Weights of a small GPT-style language model, trained from scratch on English Wikipedia: untied embeddings.
Each number is 500 + 50 x the weight over its row's rms, rounded and kept within 0 to 999. Layers, rows and columns count from 0. Numbers have three digits each. The size before them is the row's rms in percent of the matrix's.

# layer 8 MLP up, 512x192, rms 0.112, rows 318-342, columns 0-191
091:566467480560512471484527368468563364506539486496465554472466519473522563484529512532511432542520518592431502459492412510488497515406585499548478562491484403467517511552532479531510518561508527509492516522546443509495477463562439434471431516561480472496466472526389507558574554488524531351485423454478511557552506471472424497513493427478513512427483482460611507391518468526561507496553510544459610381426434469575504573587523522443514444439479512535487507590406486450465487601491518460527529544588577500473481521569476475560515515550411546538582439493424442556492616517530495476
096:526486450529532484499499500450527517460429491547498507569389447454484489433510529443600493565566531445463503559586562490490451512439487437540509549620527516470481462467518469489572589589464489552500523420521520437488449484539548538504543584570449603474597508536565487486430477528468487525505440502561458519476527586469470458437495429491560446428490481438486517438538499457542445502405459477531571534467551492476578457490493567452523445382441508559574545434441496565444488421483534459519418479404610422511523543566581598569478467467428402506499517473566584548510497440502427557
096:508481557558469494451465518407492555442444555464541380509553517513500471443488376463420488459504483543422558467432441533575497502558528476502494590485431471492585450472478485404475524417483530523539476503507504429535455501423496486543545485489477386459490534526595569410457529418554538497626460529591513454486472443464614480470527439522490504526482545436403512453530547483543554500564414559456484546505513477540492537452427514520423542488543605403540461410553459514482413485556494461450533487535405512401450459473586513506516622547479483455535451503491409460467476558485493488
112:603499487618517515517471490528456482472433593597422490520454481457448465553505420537440502402532482557497525469513482543535425506462435526451495486516469475498484459435498493477600515506488477538468440529537511590488477563589583495560547470529411557561531529466430542467490504390548441489473538558516593449461537483501509433507481561509427419490437408425410626437498508432574535479457587544460426448501488569517422562471631576476468568415482493548514539511497518465478460482505471558570486561529528477489595594502541531547453533490536484471505498496460461446513386553550419535
105:571531485425500538432575516500500469370495519442580481471506517464460404481407507494591519553461471551435486488555517495489606581488513515506556470505519413520517442466422515438458567508512443441478559524563500439508493444537423557466454520531526487534511463485587451418501533543460538426499533464546511504546445454429428571530485524467517475451531545578485609484496529542423494443470484504404495466456442524492551469530483503559579429556565501446565508561520420582438625512417526517524453506483542429431522426537491455403533536507515608505512496523514504361569629530528570487
095:504448470631479478407381510454463478522490583484482583475466533416514469534446572517481404450530500471511445540568513537436508566479498495599520493499587444514479453502566495489511459480385540594607473419430511574496394517473531525480488460475395479463507532473474425457526513524590545527509492602550532463494512533454579500521510448521512544429491547439622561458500518494519552570522474538441563573465594583516552537510548468463537505518457403462468421544539531539426413492540523575488545502518421520491535452474448529437540526501439446542543408437467475450441485505511391528
117:412500477520539559427509523557507453469517504451395417552471463492578546493514525514663514471502482505480555389499468509500469425501545516454510454487542520431536513538456502558523532436519522388469476527424509617451471552593538517469510423536529507493436475529551479543523493467554537489544571520498518509375394426486455556577505400539534580521529537528499454566503414502537474435469433449537532456658473482523541541476495562611567470557485510520482544529494364562636467548544513533447462559500518484528517552529515574499488447454491575498550487548513529550471483426466543449
092:516559538501598373536591422384511436455519503558430505477537490486476538502569505562505589543572421533487535508494442587523508567526512473443559466518357502522527512470461405513454524440521438524491513465433531466566451506490496510562434547548575457525491530486554511443622559468523469535499457510519488475470550514491478480565539502557525484497451469537490511537520477485462515517547515420499480490463364578459547510549432511454400564515516492378469555496540555555571587437428533529490534407408616515434436510432457474518480478485536533503527577516501608530486593563577529457
099:502512497559535416558499596569439452469461474487387481484499592393437525458492517507579490528497516509439526491479403498562558513535567556561436514502504563525455483415521496576462456536551595569547504460408498544593520508556522497498593488525521468509476433565481569519449614473581409537489510530495458487514462560522416477522418601479513445593442466557499523532479461587454484547478449467483541515490539457516519484519548473400451472487596500384579501542454457562474517582495396463473596508501537498503514482592466479424524510478539436523510423538584476528542505528617438456
074:555549363458516534450486557538448513513513437437514467427498470529520505509511555543556553460435536452539465541479501476495514449522450521508531568553526442622454459413550494620544493470399475414485429502463557452530620521501561481601581509526493554448470537464606526448504547532475452467444443542495530483433482424495543441438515477461540449515597485501462494474500526560481446473487479387442495537445562467488422538473484477518562503514430392504576486473512507460436536402496509418446440508552559443434465527563416467546582444555411520461455443529534596592503483467466433546
092:497615507537539526481516435445342467457569518452446533561372513564446494483557505462450589508481438393421603561421463538495508551522632586434519476464490499448474515484449476442514454521552515541402452457499598534497457486512435489486539605525549458486494479544485462524533539472448543452610504527482520523437468534490581487543563490518514553519474511569448412534504426458524455498447548574571508503476430543449474521498555489557516494538481534439551382527518510463489535505543452582554517469516444482576438428391505418516506467450574529437500530493440472486456476565460561560
092:567485425505570537524467476557499483579547508479471470428501510413547582499493422510550509492442503541527567491507521562539523425426571502501522423473542478546548591460486447471494517527551527478412553600429437489479548457497452506432502556524558543508531429414439549422523503553552501460527522461418578516500523465547461375455514480515527524545454565446509526414551507539509513523561569526439505511545514517530450536473468486405457482564545494552626435523618567493499536493427487474383401500433446503549629443383549513519518496474453556527549576538565462524502484546513443380
104:490448462527529553484474507422516627587432611478515481508482470477468494476602542488476526496486460463524489537495508550476471545460523507439502490461516571472580464543561460478562550570550578459493478497462416497575524579565510509504574494363416506481434522498541452448496505478520562501491371551510553513516481373482597463549455453606496403489568430369474549493506532536504510544523478491435575434491534429467520471539502581437423446433443466500502495550467489580605494537500512452548431423509456461532451493391458536534530471509379554498493427461486502511479524432597512527
082:462513458474518488416484459555503512425484482514470529453482533465476426369513527580398412362513502509541593476555436539605474480471481477511466433584531539572515445589515465421589528497497574454484488461525478422525519517461507527442536496448513453460451597493428395489490558545504390511491493493527487580501483442527479531426510519527461509485507560527515515431428497535546437506533487533509523426562572449481533500543516469524569448430485525474506456494545467398502504570495424571539532698565501476464442477498512447513514480499395443428482423435560512490552511502424408553
091:605371452450600459510457489475459495486537490515488549521494507512519549514478493495461518594441576496447527580477465382472497413519601516471508434524436467541479535526431481498501573554462493464497514518515563514485494512554525475432535413448544447615447596513496545609501454565542407627521550491554535455503452448451501513529507530533498481458482467583412558507532545471497561460558498432544563543418490510472476575580508484630601489493607508464406517467502516507506475569582461495516555465506513567527564574430447494414517393460471506470493494555389525480508494485504557439
108:499400560435508479530473591465439501520509538565503539524511506519515492554574472431507624530485569506568512601529513486436535507480376443512484461524530454491442473594535502547449531464549587480566578474490562422459556473453404449635557459468512490563487493543503447494531416500441552554520430462464463556537513501491482484509443492469522560492473476348490521523420487603549544470495546516487450504468489479509569496612532516610490578596513511539486512543586472533503488582508495528501529458517509485553503491421653552559533609562483450449506574487493497589526580543475509470
107:576551592508537489423471500595513567458571488519468458490447560546455531539487454425538438597504491491448545509562514491447552526527472537502600532538513531399484536503450465425393528547440474539548476582434441525456481473410414412513539541499513470449415499501460554523523494465577495516523527527474541483456463491493463457476441489463446558539454369559483511528514466510483511496551455473564512537500578445467561621478453486604361484538500464496515454508546383553547420486508589485462441611423473393518420472453485449527431534487480543489532582494548470538560451547503574558
101:432475476574515500506484514485478516569526462584499467483428475533455401523465501529505487531530522469464582570565521492500544486499478546467578441508585495493469509462538495571505501510615441308374509542535546491458449460503565646559549525445465440527508441482468466531489506444512439491480436472555593561490441477501574497494508546469505541495496444532499591505569507504493556530574463415512538472458529559454535491515513434437549510483433472468472529509473468495483500570442535510474571413475603438514494489462479531472457389519504522555331495623479461547460355486458577499
106:470539509455575580508540591587421505504486444496481543532408496474504543530460551527534501478500464457505388500467487590517426498505520486560471481489463487548503558470404539502494554448588505574506434458534617504516529536533522431461513493479529378537497467512518534494491484487471581450502487556590530562422542497510512429546443487566587492573454550522487540597463483498470470463401545478504529569457581434547461456494506402480437570366478500538555522462471456495414393477464508485546466507543497455463454363492463472529539522571448556491407406443475487604478492407481532616
103:579455476450469485468387504510480448525478548559493436498461390458485553475492487516552567406493396481558530576515513457526544512448487468440492485388497478508417516520480518408523436495537434484513523481466528526416489450529427450489451421423486470473420519523447399478514499370490596450523431592517482463516524548508494476521524429514519526480519524559546605529473477583459476544480493561577515457442550433516478511459492496442384495457562572442517462449462534427498486494483508523475531552539493427572477514376453583507547499479467597553454407527399520457449444489626441581
100:475496567500537532510502518431431561409532487457470504476494466519502534469592523486481538430525596442424607476466476558577518498513366631500497510524446521480459517517506505471537564588473520526648450496548512517500526606577471448496503627515484500475530546555509410447534452498454455465628483559500465414452509555456520513557518554493540574507505527529539538482554538513511458443523495546545471462439521499412470434379515550462526466485633620486533461474478520538462498526555523562439535485498567477560466561517547515511567449491361522533586477418510578483479484481536569492
088:437606461515524631442574427493538525458498484492471479522493457399527377471501506537517520517397503501577545522553436470553511531501497428468511517590469492391548532504526514459441522555481504439463375486544473582469430555472604485530471468460550492592471400425517456421465391475431439528482448459462456502497428492480530483547440544467412584494596451486472526552572454461397525594516473555548471461561525464569605452546542464548514471496487525503573504501497433486507522480404507573487454521552492447497510466549486490574532466590477558499471432529458517509506567536532512602
097:420571499518484534506526543549525479422497536498499521449555402569430514403406534558540484439536521467441589562463579558428462505515444530505480509507531407498522406452449496530501580428547458583536522478459455434486462430502467495502446536492432517519456504501590496453463489516554505500465561600482541537478539582548588541554463415479474557492426465501563443447486450416530535463528501527467485544414433446525483550423494525547526601433482441567458593532527473447521403535489441508368525456454532395460499584521545413481476426549431502464503546507463558452507542429488477391
096:538475509533527476553643345467543501434474560444464591378482459379525518539518468542464416454496485491611490528455579585554515528439476547528573372580489515456487496490526487531496564542501456444473536548568398521580453537577494514518477505523458485570456512478448507413428509484518569498528450529578435491448437529463501429444517496534590489488500510560532448423460473537550458585525493492472491537541479487505531458476474573419531399543505467518469460502466474530456487508363591443481483495479493484493572487481503552515458486591482440556501508499349453503545459543443495492
090:451632538496571512431536483469474494559501612483517536499494504576448541573501470439432623532578483448492550424539449476587492497537565395560479454491515428487512601432446490508480509436541499574436516502459483545531512475525440437449454497495505397547487516427550589483417515468498471492518457576544441410450461532467511417477539482565535469443480580573455539529518525369450513599493495519492595506596433511439408598492471499473521575473477526408537448526549519505563518504556500540569548524508479527515453529619503483529497506442501533467481520447482451583477568546541419545
# layer 8 MLP down (transposed), 512x192, rms 0.157, rows 318-341, columns 0-191
098:585452537552412506433462509509526583508553532573502466544506453576461474528412580521522495543546561505517495613418517384518498628485483472589556423575543505462482527516455545469523475458441449520542529600513493470524588474399516507479479491521532469524458438466619518579501565549432480482472626455452515490539453483412475476469495472481470506511559501533463494427449352501515438446467487504524483587446512497548471509429535496435541557484497432513443469560493392514475541553499540495542453535477454464435538523517581410609484518498441511580553506479499483456588436516518542385
107:430491486489459555500551499585458506460508477456516592516512519637487470504586531465498446412495419460524512497485497416488446567510478582529492429482527521482501565446432480449479308424490563451427406485475433456502433471449564508527481454413483553473465520421553546554550491492607551418484535537603449459559459400470575458460490525454564459506447424560452456573425501489498537382450544415507542589481565463521500543608460493470447511539509476521557540491562461517422554498498483438499465495472488526493510533489513422462479445486558435470474511479440463507562546511533520401
105:539486557439530491507488452558492551564468519555410444514490525565471531589518536541489465564530548423425541532422440478430555507420533475445528534514595429534499475450603472418478483521432504430421502516518515535544543556604585533566527428487558462492411465469462573391535487504501508454539435465480504512539560435505451553537437483434498418477473465540471559503642565506430576557458507553538506470564533512509507509518415469614491445506449439506429536569484443487472416532470548510512444584516510487482424476415461485510607485481348531564553467456483490515422536558496501526
108:491474424474512488459455476536453534487482522471515488505472511520392543467453556507490422539468434505591520565443497463428473503552401516538522457455485492536396521519513503578508502557516516512556453559565509508452512506539440457447478474556516546531429516501572530480615456416558539505516489533594589475400464525547425553481571425471581457558482586477494571589420400498462507456461506506480506499497590414458461462587480468446523466526447512492458461506524440485438544471488524583493581586488427502375434532450552566427450394510509604509483514663593490476479562532514497501
100:530446598463508499482504494616499388460501472479505445534412507555525484551477458518555485557498491546494544463448516473520559506467475544528455475482563377651442434518454560464541472524563502559499437457481487469604486444526555493479533405482489495478469437558576509424473432616575526486467475460488577547454525521489520477508456466588512538534439497514532454558533517532562511501462513534407496541531553420505465602542474479550537469551478450578529571559476421450498440498541526488594444512511460421406370466446531483475442490615463473506581525535421551545516512615510594463
096:445480519536550554465542503530494495515523521453475510485529523497463430583397540402465445519521457543559504429477598453524418555569530479512546474477495555541488494514449466464561494578361508437478461456486480551495394514436504514509522567449589526421501553541463513509438452443483462465509500475517551604582514557415422487534534545476583542465473476445483470594488460560447416531467433353453611411460425546558392422448558400439558513477512529453578507537554571470448426464486532471467492515448565472538553483421518478591528480495453497512481450568489529490499468484500536422
111:514538454542568502527539511644573424549456573480520491522505472579508498459582517504530504485501543511515475456473502437582457437493453412423507544447494573507558446492551461520464506471504398519559468501503469505430427579540520516453509563525429454562492503541499523495523411533591470583562518539504528526541509433560524518414540540492469526481499532508540476475470527514516608503544487530390397504637429539499492626508480440483483458468575523565579600407487508523447348510508566529479503446460498344491470416535484474490448494461447468551495519508524521458473462503452382560
095:486530462528529527506537484473365467556488522471460482539568520428514538568444510430496561518489510395553440532417548503499552522473559488533527556582479466522535514580547426415482450428489436470515540493486543552482509524497448516584455498565424529555505427465547457538496548623615411648499554488547485599473437460518621456464516457470513481537492507522541469444484426349455488569527527614483524515523401453460507491522486523537462534468518470544459486512517513492476493466521492493537512395535505511533504608500427530617500538515475498400507532578423450474545422517446427449
102:536460533464558487452457544514453482443484543504497425544471532436506429460542512538562482495447394449459489508608524499570529587568536461530470487463627513412526461501415420575484457469541488463465463541510522487505358562456484497465450501481520519505511419513438608546438532371474470448500498454521481447487501505476457577511456392352524540515494544545516491457427445481522513475490512512417550433473512434407463527441550466439565460511495514480445488531487481507433435489399464540483570479499523436611515417520499489547516537538483437493532625437559546488438591577529542575
103:493481629439481396568437396443554410444482375499447451532554475485465343451538469473537424534501473437410476398545439512450577485561539527524489535552486500532492454459408501456446523521548487417533609542442474504519580513452460443445502542488411462513440561550493470577400503467501510424562525542569540448578486529562475567463544418463530479399530436522520440427487477456466508558474508440526560405511474503534488501589510534591450534573491545569560440482482462490462479509507481463454491531530536552452553521536543435480477518535477551535441481508466502470529508509472478593
093:477544444461567436450461559481468490476452537446501531455529528500537473520436449482479499434491586576479475505439542490475503535473463472533530481453489536558432534523578451438585576611524550541481507536536581477486506551567507365451463498540465412543469420481490495429490497387419479536489482483496462569529451466458444450464514435548531609478464550553513461465562606430601344462541460577556557472521504510522509510427491455465408476454527503451567497539542471470497568428524472509464472418589561516470411582466515461408537576552504491478528508569517423447492480476518369546
097:463419596566502591446494426575528549473440462504524468469463519497451485380534508532540584390522454473407449474495456529492565439563453447387502422475617520494496525495528525498464399495461512517512459461487552473464529515456523531506525491553533531520531366540470449542584470477507544575534488537561516509512567553483443553610505546426508455429476485506430509486525490510459522604516440460550377467465410483463532557566481437545481460447501507467587476489559516446491572507451566504466509591462455494564462548507427385637566511503531518552490510503461567581495472475494542576
101:460500490405568536475499546478389533528493495463498522566466522500478590521451484475519499564469525459438500493527571408523462502548489485299484536433437514538425514516436499511541519432547388464547625407495435548543522525455585472468484487538520386465552453443513595559489443539518447496578600569483499534454493496486503438493562386523528517413465492467579385524527534495520564531490490465536476497507456460475418477482512495534570522484428434407459473580535520458425463473503473498538553511521507393484475471502539618577510517423499450549435461603487529540477491553499504498
092:582496420545489441501502481535501495513497435511505575466522489526442541503518481594461528546581534534463475557518418449513572448490458507514523534575553527610596541517504562511538462511503592417455492472496383476507591452571537496533450526581522476448499520504408635568560381504539384468540477582571537505442476508480478550504566413462529506521488486454475495483541533476448568421561444518532518529502438502538511565430490536580457445512546543473571507551485512499468436396510532539502433453516547460411521472558584492545410564412564525555488481477399559406521480414456448468
092:484540551468526411454590449421467517470509640397494540466419564475514538442492550505506520449518491490411468526512462540404498537540474510464435461500499585501485487525485512608454557444545490485467494501565464485528456516462501516518508506542585459412519547487450538618520515607459528581583514553484454451585482369553516591510501533459623522478534484426493489573548456526599395440557468533492507485431494480503480538426502532498521496534612474552447484586569448404525527520479492526452466457475491568468451526509446553477508442480510476414462454457508468375500461483601464417
105:504421546521434417521497431555517558494492470464495639533620414565517535495439514464454408467603466513483494580423535430546497435449502519521525496543482543512496484494467595569435427539530464537496578657511465494531471435605461464473474519521483481496452516457542461554510428526522543510581512552555464571530524520369454431547559515519504481495469480587461494493422454528460444520487507500454446444507559543474433504604529502411502436434487478490472467485530494474468592447434472550483507446514525487503494507475488480547568508404579489510488428641616603527502508470510426503
106:507622466596483537578544460494503509582524523512514458532509447556523523527552530424465474608572532460504497515449537553482478496523490420543528499534505526437517499465455425470515367466482612465525592513534492448498513393471509426453519555496563492482428557548546567491512489484632487429444500462567494461479507490435485534520479543539459496471518329521482590525566485555487433498558626508564491491493591448504524526523489536486452558483512462521435585467572491534521570469472574483542519449537419618509514483594398463571525452536490553490457529429486481403567491498527591531
100:523608465458517408597469433486569550444473439481400491565467449480573536505560530459467485511537525447522499436543464443584506484448528459467472427539462475518612470494472491492595500502457510476610553516436574437441528510544421542491482561510606474539570553458515599572526466424533533522607493473402511477532525485473452491495572516511513507550513518550489551539402414507505497546550475489456575464418459558577490515568523557473459555542561446471486407584548432520366558426621482421411537539531496434442536506561542487520476475546459540490535546509503522486491521489439449478
102:553499447508428485514527444407448481581439515481518431438516408512551515487565549522555476495415549537505590535494493560460465546618482479485512517473496472577508454556479465563467481471477551537394545489550523512502493621480575559501479554515472467467572576386639493531534487487582494594497552462528566408466496516499461440511539501480523530551449473532533500606469478591492599508445447509424503546459422436464452584543526537537504506566464400447497570516548567470525421592472517500449619566474541612473528493455549505531528508537500420483537527471537417482439492595494512503
099:511519565483582486398535380435459469547387516520477513554429502494483460527486534495441461446519573538599482546535517599571428436496551431444507522573418530463485500489567535558575497432515603446533563444491525433569477554510510487369552464564501555415487472419435468473560459464515385515541471450488532504446576447452588493613500507460515424535424430461475500435478490515447434445506570528442521469544490548533570502446595438522565533476511457457485530471505529538479581515480583535427467471506506510412560480548515575545466485524603542493496430521510554497476501557465454508
107:477452500543450555431570566511508538431481514580520546493418489453539458540448519442542476492519552488402493484504428409551544461428495567561532459554580419542481475408456468507450373459446496616445546440531535523549496503540505500461498475439592503475413521435526532398504534500414551472515580495477480559477547525519542520616449517485521540384554506467492484532472497463500424436465572555488526469567460404596601460488597381465522485480507431489463540493532572478429451491544553497534615570498592583513513482461469482519444505517540577501427518479540538542473526486456451529
093:416484479408495458542556508501521573531430535506530623530465574440494546549419461384552430666481514560577535519462475448539531480522534492524433498604443484473516519436518564500450415432550444502497429488523436431487564525440552501504494506509598471507534525436499569466427550499454470445563509507540468491405577495491470513492609500488475469557502537528553410405547486456563541551563516548438473485442503546595521560494452484588498561524569536491571504492455488519514496417441489532522519458455492540492488534509521348455372449445435459511478542533496487512570457486535430482
099:496407477549549561431556466401496558481528565539518383542469518555515395538489441599432466506435463474487494534448456439530604474563458461443449456504494587568517520571522583440418439524480550505525490532515513461519523528510498429569511488511498511545518567552573596436516505414432511540482523448542414477500479480386434488466530467463496490512516528470571546519522554536535475406529567548505430382568571566500461547501496540424480504491420554522509491498546530492570524507535481483559343568560485598510552396525572440517509506540519474522461542496468526598558587498500558537
093:606487525377467587561517574485456538499465483553485388464473501546481547557452483370495425491493504487517567508499482481449549512484519406470501465416482554503473512541548488406526555470445548507527481557485533505496504512516509443509546466585501502444439592601534502552573589572545510502565472444483535421539492382589529481545470448554515497492457479364523498562501490455566515628484469560491527478498559493532441460491458534570521490536557494517463526486539442563477374442565538485497516427482453395398498542514482454377461440456450544507544446553521481523382509552522520548
# layer 8 MLP gate, 512x192, rms 0.12, rows 319-342, columns 0-191
111:534430439498486510456527481446484497535495504445431520492549524441518460538455444522511568504466449559444410402477429461515481408483436463390506545517514494489495517606542487380419492467491501358560539528546451542504481489440529443523512574493419572516521543497537525469423438561486537462435422550566515412545576513502411424507504504407510539515477523553520448528567569492417514505442529533449485562548575417491552464525431480458442438527446540510498474453526406513541507523465565442510468592519416458450471423573603482410473468538520491508460552349525602489502538503523491490
114:458528494507564479517417557491437505477546529552574516563523525504559445455524589545540518508592576480618441543580474490438487543471533464469571478470599510576478536475541426509584482492498487449371479438487507459572464508567456460446463458478471498523477397514510530488490475491549465487475465470511611385581444466409474488449426417474509541450429494559500562543518502490430494460459497409440524398547461572545495408507479483473484452506471503543498495494467463509563544490450522478526440455516476475489416509493430500524597443617457476590575521406538525481470564452660545449
105:469537439367525472571470476447497494416442511496498487489473377589491490489468498557565536517466509525435584479451451530484484498498468595554496426510498386470573528485495522564440504514521552573517480533508479445547610519528478569469438496563427534482583582529469546508470491478551519535551605445501518455545473506554466395506510551453480497478457463509545586531460489499387548526499564505538536476432508450441442578533431567517571549402525531451422499497461491526420421626448619458568457448491506517511592465487409528578500507510423398495506526516504457423459557425500476525
098:493491509465524453472521467341526519444498554499568476578491437504505428517556479438578473533567514499503444509489434537503459451529486558498554565508521518524548539494541554426448460554544597508522404395562521388548551515517485437448427479516575528527514607548510608564477553519467413470503554474499551452567454455566589441542555406521555440560513534455599511484533547468380499450533549474403473471485500382413479497448479493539466592417505490552454564508474524426475405515486518487523466559539539488544415545528425497507461502578496470480523511449547500487532495524626478514
101:555541522488414504458437497510534588527417523462457379472559512490510512406499503459480525522595537568538483435489527564601592533551520549517568533486540417472481540440488509490531505477561483527506518425483408460434442593480456556541520492572507477646470563427503501606528448515484470536558558497531506492534521494537509587514545523436515549437526480526547529428478442435475488639439514429557558484512573495518605483448493436592544477437437590459411509519526459478423453487544550499507502575449477510498472487593376517408549501481542544455591500541558515503483434539493453507
114:490559536372421454516511508500461542483478503615554491528510519446424513453425503489445451583627514520514592400471519586483510467571517538398503377489413527543521531494520470507427569496515501502514479540379482556431452462553499536526532454548579469473492534476539466475490539476492604474530468616489528561481472513497555508555493411530491455475532488506413476642514514540537518459543577450490428546494433440479535528569563491596490438476462525564442521584471579517512462424564502504475504571547448492440543451526494482496455426538572563499519564444481526531560552413569510427
089:493502511484459571459519432481556477481432586517481514488523486419556536409490531553497584545520488474477505553482566580452522487447491440529483426598466451485500481485489548467460488463527502505472574481445523453565485518546499487586538449531453516542545461501498511530445478549459461555548569514612498596507524500458601544459585480460499522559484495583553517413518398561482477546522539553519551588537466483453526432548539537556430432334499579553425572542618495522508593508531491572480573496585508542460455501586479453565438411525553538562531495546599532532477492557470439365
106:456534507514528396633542522552463489479535520535480488414551574494541553417489482460518502472553527438450506464452479444374514523488486623589561419482463474560426525524527478537364402539519501493552581462463532529541519467456575553498486433523597568462418490605404491463442522478511490594508444435548518531503461499450506420511491547460453510492531413525451457587453456546531446552580451501510539525419558475510483485533518471507496517558473552397410420589465478482542496456467426406501540522564575542524553492535530448487406473555545515491431490481503496587489557499449522533
092:412417569432491508469446379477554450471452466530479517578470607535376394486492405478537462482504494570457577493522416475445516499453566458520466498515532578461541437620515494413414551501529498538487599447411405462479501510515441489441465477461542283513464466582507513549448556500494423519472537438539513518565474565497516565480516464549538528518471537534531501427535526433500580555518487541509511486530441647537528484570522456500522500539562553555449507573500494540484425518496490491510535508474476533477509510475558489426473516503549531555502536548439518483494567573585494459
090:574515513519533490531399489522519521566576434460449465552518509548529478399431504490425548575506522557494521496494470537520497516566489559616459470513435566443508499487406464519519440489457524411564475506448538389474551470512484578523442440633628503477494625529569493504520391553507445497478407502543539436539555492412462525527501471409484391535487450447590517583484497419538533488383404432470508458452512430479504503427560500528518467454456505580509428473454486428561458548570527542491495476451484410554469550519464530519501505524500499495478520528447468452532549534574575571
094:590463504477466430416461542487464456407487464417451465553483451515545562414463434431524562480485632430504511468564491503479449524508460554528503563560509490488463460562556564469469438461526540470536484460493534367473502529422528558527546471439529548447502535476486480551433488566510454469508493617499504495395520526554532573467539482503437484513504532496517576643507439422455478526571504558442423528504535397475561555505383486629464510529451563528446405550503408480529483596518420582512455457553515506463474563447462432443412491447479496517433421448542495482501490478512502475
103:481512465524545491470514452473456512510532530591659478515440555482444467527531567465478591533530480503402487538474485461495440402532530479503494491522570457539537477456518549488503616574477567415519468612451478493490593474504469423487553471503530494556530621478540593541605646399514467456549536461442550498524449545449543553532468547513550536568476421500517577478542512518428624491560495551532536461557455417487514574593473524426521473470455466562562498534424600516577520527502502388561383541495491477495484494520444546549434505523499453493482537506507562537500500554543502490
088:512490521513488493609498552492475620529436507565360514330458435493480537449510555471512516512585552471489494477490512568530534506404565489468452393456411450472426488484513410489493496541445523498511529543507530535503516560486391573535592470559453456601533522467614414410437444486521534529410452558460466523544549435599457501496565495559456451493493502565524543536497350530470500474489455527462526579477509504531512451510475484581500501509455515480486477413479524521544490469423417475488565557479539538527452504490495566485494504608568431522512481473580597530442500567506533512
089:540449511545488412461480546479519470481489421503487416500489513541449527404560551439467572432543445500464432442483495524428483496496477546518462511503480436554577440444395521459410506443526523371523489460553514461620542534444477469541403534427486533466491447504525561491464461461514553477439476552440496484464480487494514516499515514466492455519294436602527559407490540535532597408554496399560482444458450529461506513502515506513513567432425571472565479479528490548539547384422478530454567427478503450469544505446517607504461478445459500541523530530476417505532496543622470503
106:553435448510521407441515442542586604475537522583536484491422525593521503534506443418525540531497521487514465546523440510519528523516500515461446494567406568488547449418521626544436587427468476561537572511538551568573468379449545419542522498463410537483520536432562487544523484410490448573431490485482607484483559491473497513431491540502473422448509498536461558403450488516460454481354488393572483480505511487485511534462392492486607468481474562464478504493434442540453541553496567569457464541505471510430486551544534520530464519373481406482472498540463544491502443499525438500
102:509471542531533528518470408519483489397499486507485488514378520454639435470560484456522492495479503469453529530581494401490581461492487583459559642545462452509568587520489494452460519543479590532502482448493442585533500434504410562512516538509453414491432439549410495390531502554542535551454530551437506511461457516440492469650533438425423505523513462581494485505504393631469484545486519534507535444507510434518515509479468528555518584513543539581493444515456468537449443526451500523493549430442444563438483436428486424500499469454545503562462596491516521444508514487422423457
097:496520565491559424538555516603527547490639419448533459510456486406523477483463470487513505552532550618473479499574462491472520475530546437461501523561575408461534465564565550417487561455442531518509524516480530491461462359570494507543521537629506460494486541474507494445599522592494591530549385542480580487444568480526418548538557440554549466496518519480388478482454522417471434473570481514544556448537504563543509539560531460548391468512475478502507512453499430464385456567505515487488473509449503513491472550451484537553544498545479604372510550459505422507499501510599502485
110:565532466522497501588596480517525462591456422511485521574486614447500472538537488500475534481559484553422519493592490439587463460532442520623549457520546482438448548480501573478542598444459466407512490422540528485467528536524412470532510542508537543484515524506500537521543595530465499533480440495494400635484470507540468544413487509470521491539464473468488549499454496543344507488483536504543576542478522504391506426544510482357534442588590523468431447462456501565487481578391550492492487507520481493558489460515467461436560503508507464541457574597490593551441457498578585468
103:464425520598432499560379572435566589505496465435359511467478484497514576583483463507547468429460482450527535507473471416548501526463485454435560464496478504595460476492517468544520437491495643513482555451504454492625530447458544491461411504462503468531396404534456503427406570444505473515510475448481593526546496514522456423455499558578592516543436560513550437472558536499513516503575570506462508483504481558542452495565491481550515528454445505450522520475515467484504441496500459526498464526461580495489411486591539455601484490487337438583517443487436498515544486547531475566
104:455501545503518506476554530491421475505489471490424543525485569572557444453448536451458501462521440517533512597521446534490576568511460567392534519486448623483524606532452535436469344532514496556419514514511545493489430519505549461510534452402492494499467482491582452504502465535581547508621403509632528496647454475583413550545547590557481478524492480505583608396413516514442515517436542461514569466486488530428459463518496588459476543505488454546441464472545488528464522477505522497539588533532432524436460547514513598439474508558556460524457457554476513517531480464526537463
085:499555569508568563428453469533420506503556449579460576537558468513637471467528443424550615458452418417560462532562570436483483482497574491489563423501483513499582507520577455487491553623444541500393547519440455489483439465489540481503518609533543522541507505453541482493485381461512581546435509509534517521541489483469567468508511554503493509501554481466472500546536486530390571560505564524536489394490537514400497449586462445408509515501533441531546506548471457537426544561487526499474549616606524450487501538421488440611470424564553534494534451492453555443476499460509496506
094:577495493495519524440464372458552521482491455524561478537476481539506545443495512502389468475460418553514412484502462542537420535538511376514454498476488539460501486544468548464588499495531462513464466462472455579450561462580531441514554522522508473565578429572393442529586509480483553593499339456420529456520445510564479432482513549523476403389530514484460540511461586578480516484578500479426501454537608458435544442512505514505488452463513521518557444518458456440491530493476517538515431505572417497424469375530438532497537553558562429414524445569477496500470397509448552510
090:464544479501541434529542473498519508578492542538523493492412425494451500569518502603457539479559508605482575483595634495467498532526489500473588506505625524456473575489388472493581481469442559533489480497523643495496506515497568501456469467512564491521565526486500493488501501520422556393504462443511545371438517535550524542489496488532504459564489507447494539458542520409566463435453580472463487508527557514607442530454508477592465568452418489416513456463619540454531457514470549433503483510529568550570605525553414534427523608515459499547431476543546475528473413549454528509
092:544417448533578515523540458441414421439520431545531493498502510499520446534529484516579484379503572534505479396472507436463565571568480521381497505519529489559498498530598533537515533433403502435549532484486515442468496437445452516522577537529463552472592419465555488541497432401507476581498564533415547556437414430483465482500428461444545551493497494404527523434443569526549512522479428462513559372527538530525496465617383388481519490427450490543470440525489473557471544450495493530465503545562481538505555509486575481523564458445547430541498401520498535494563501583469539462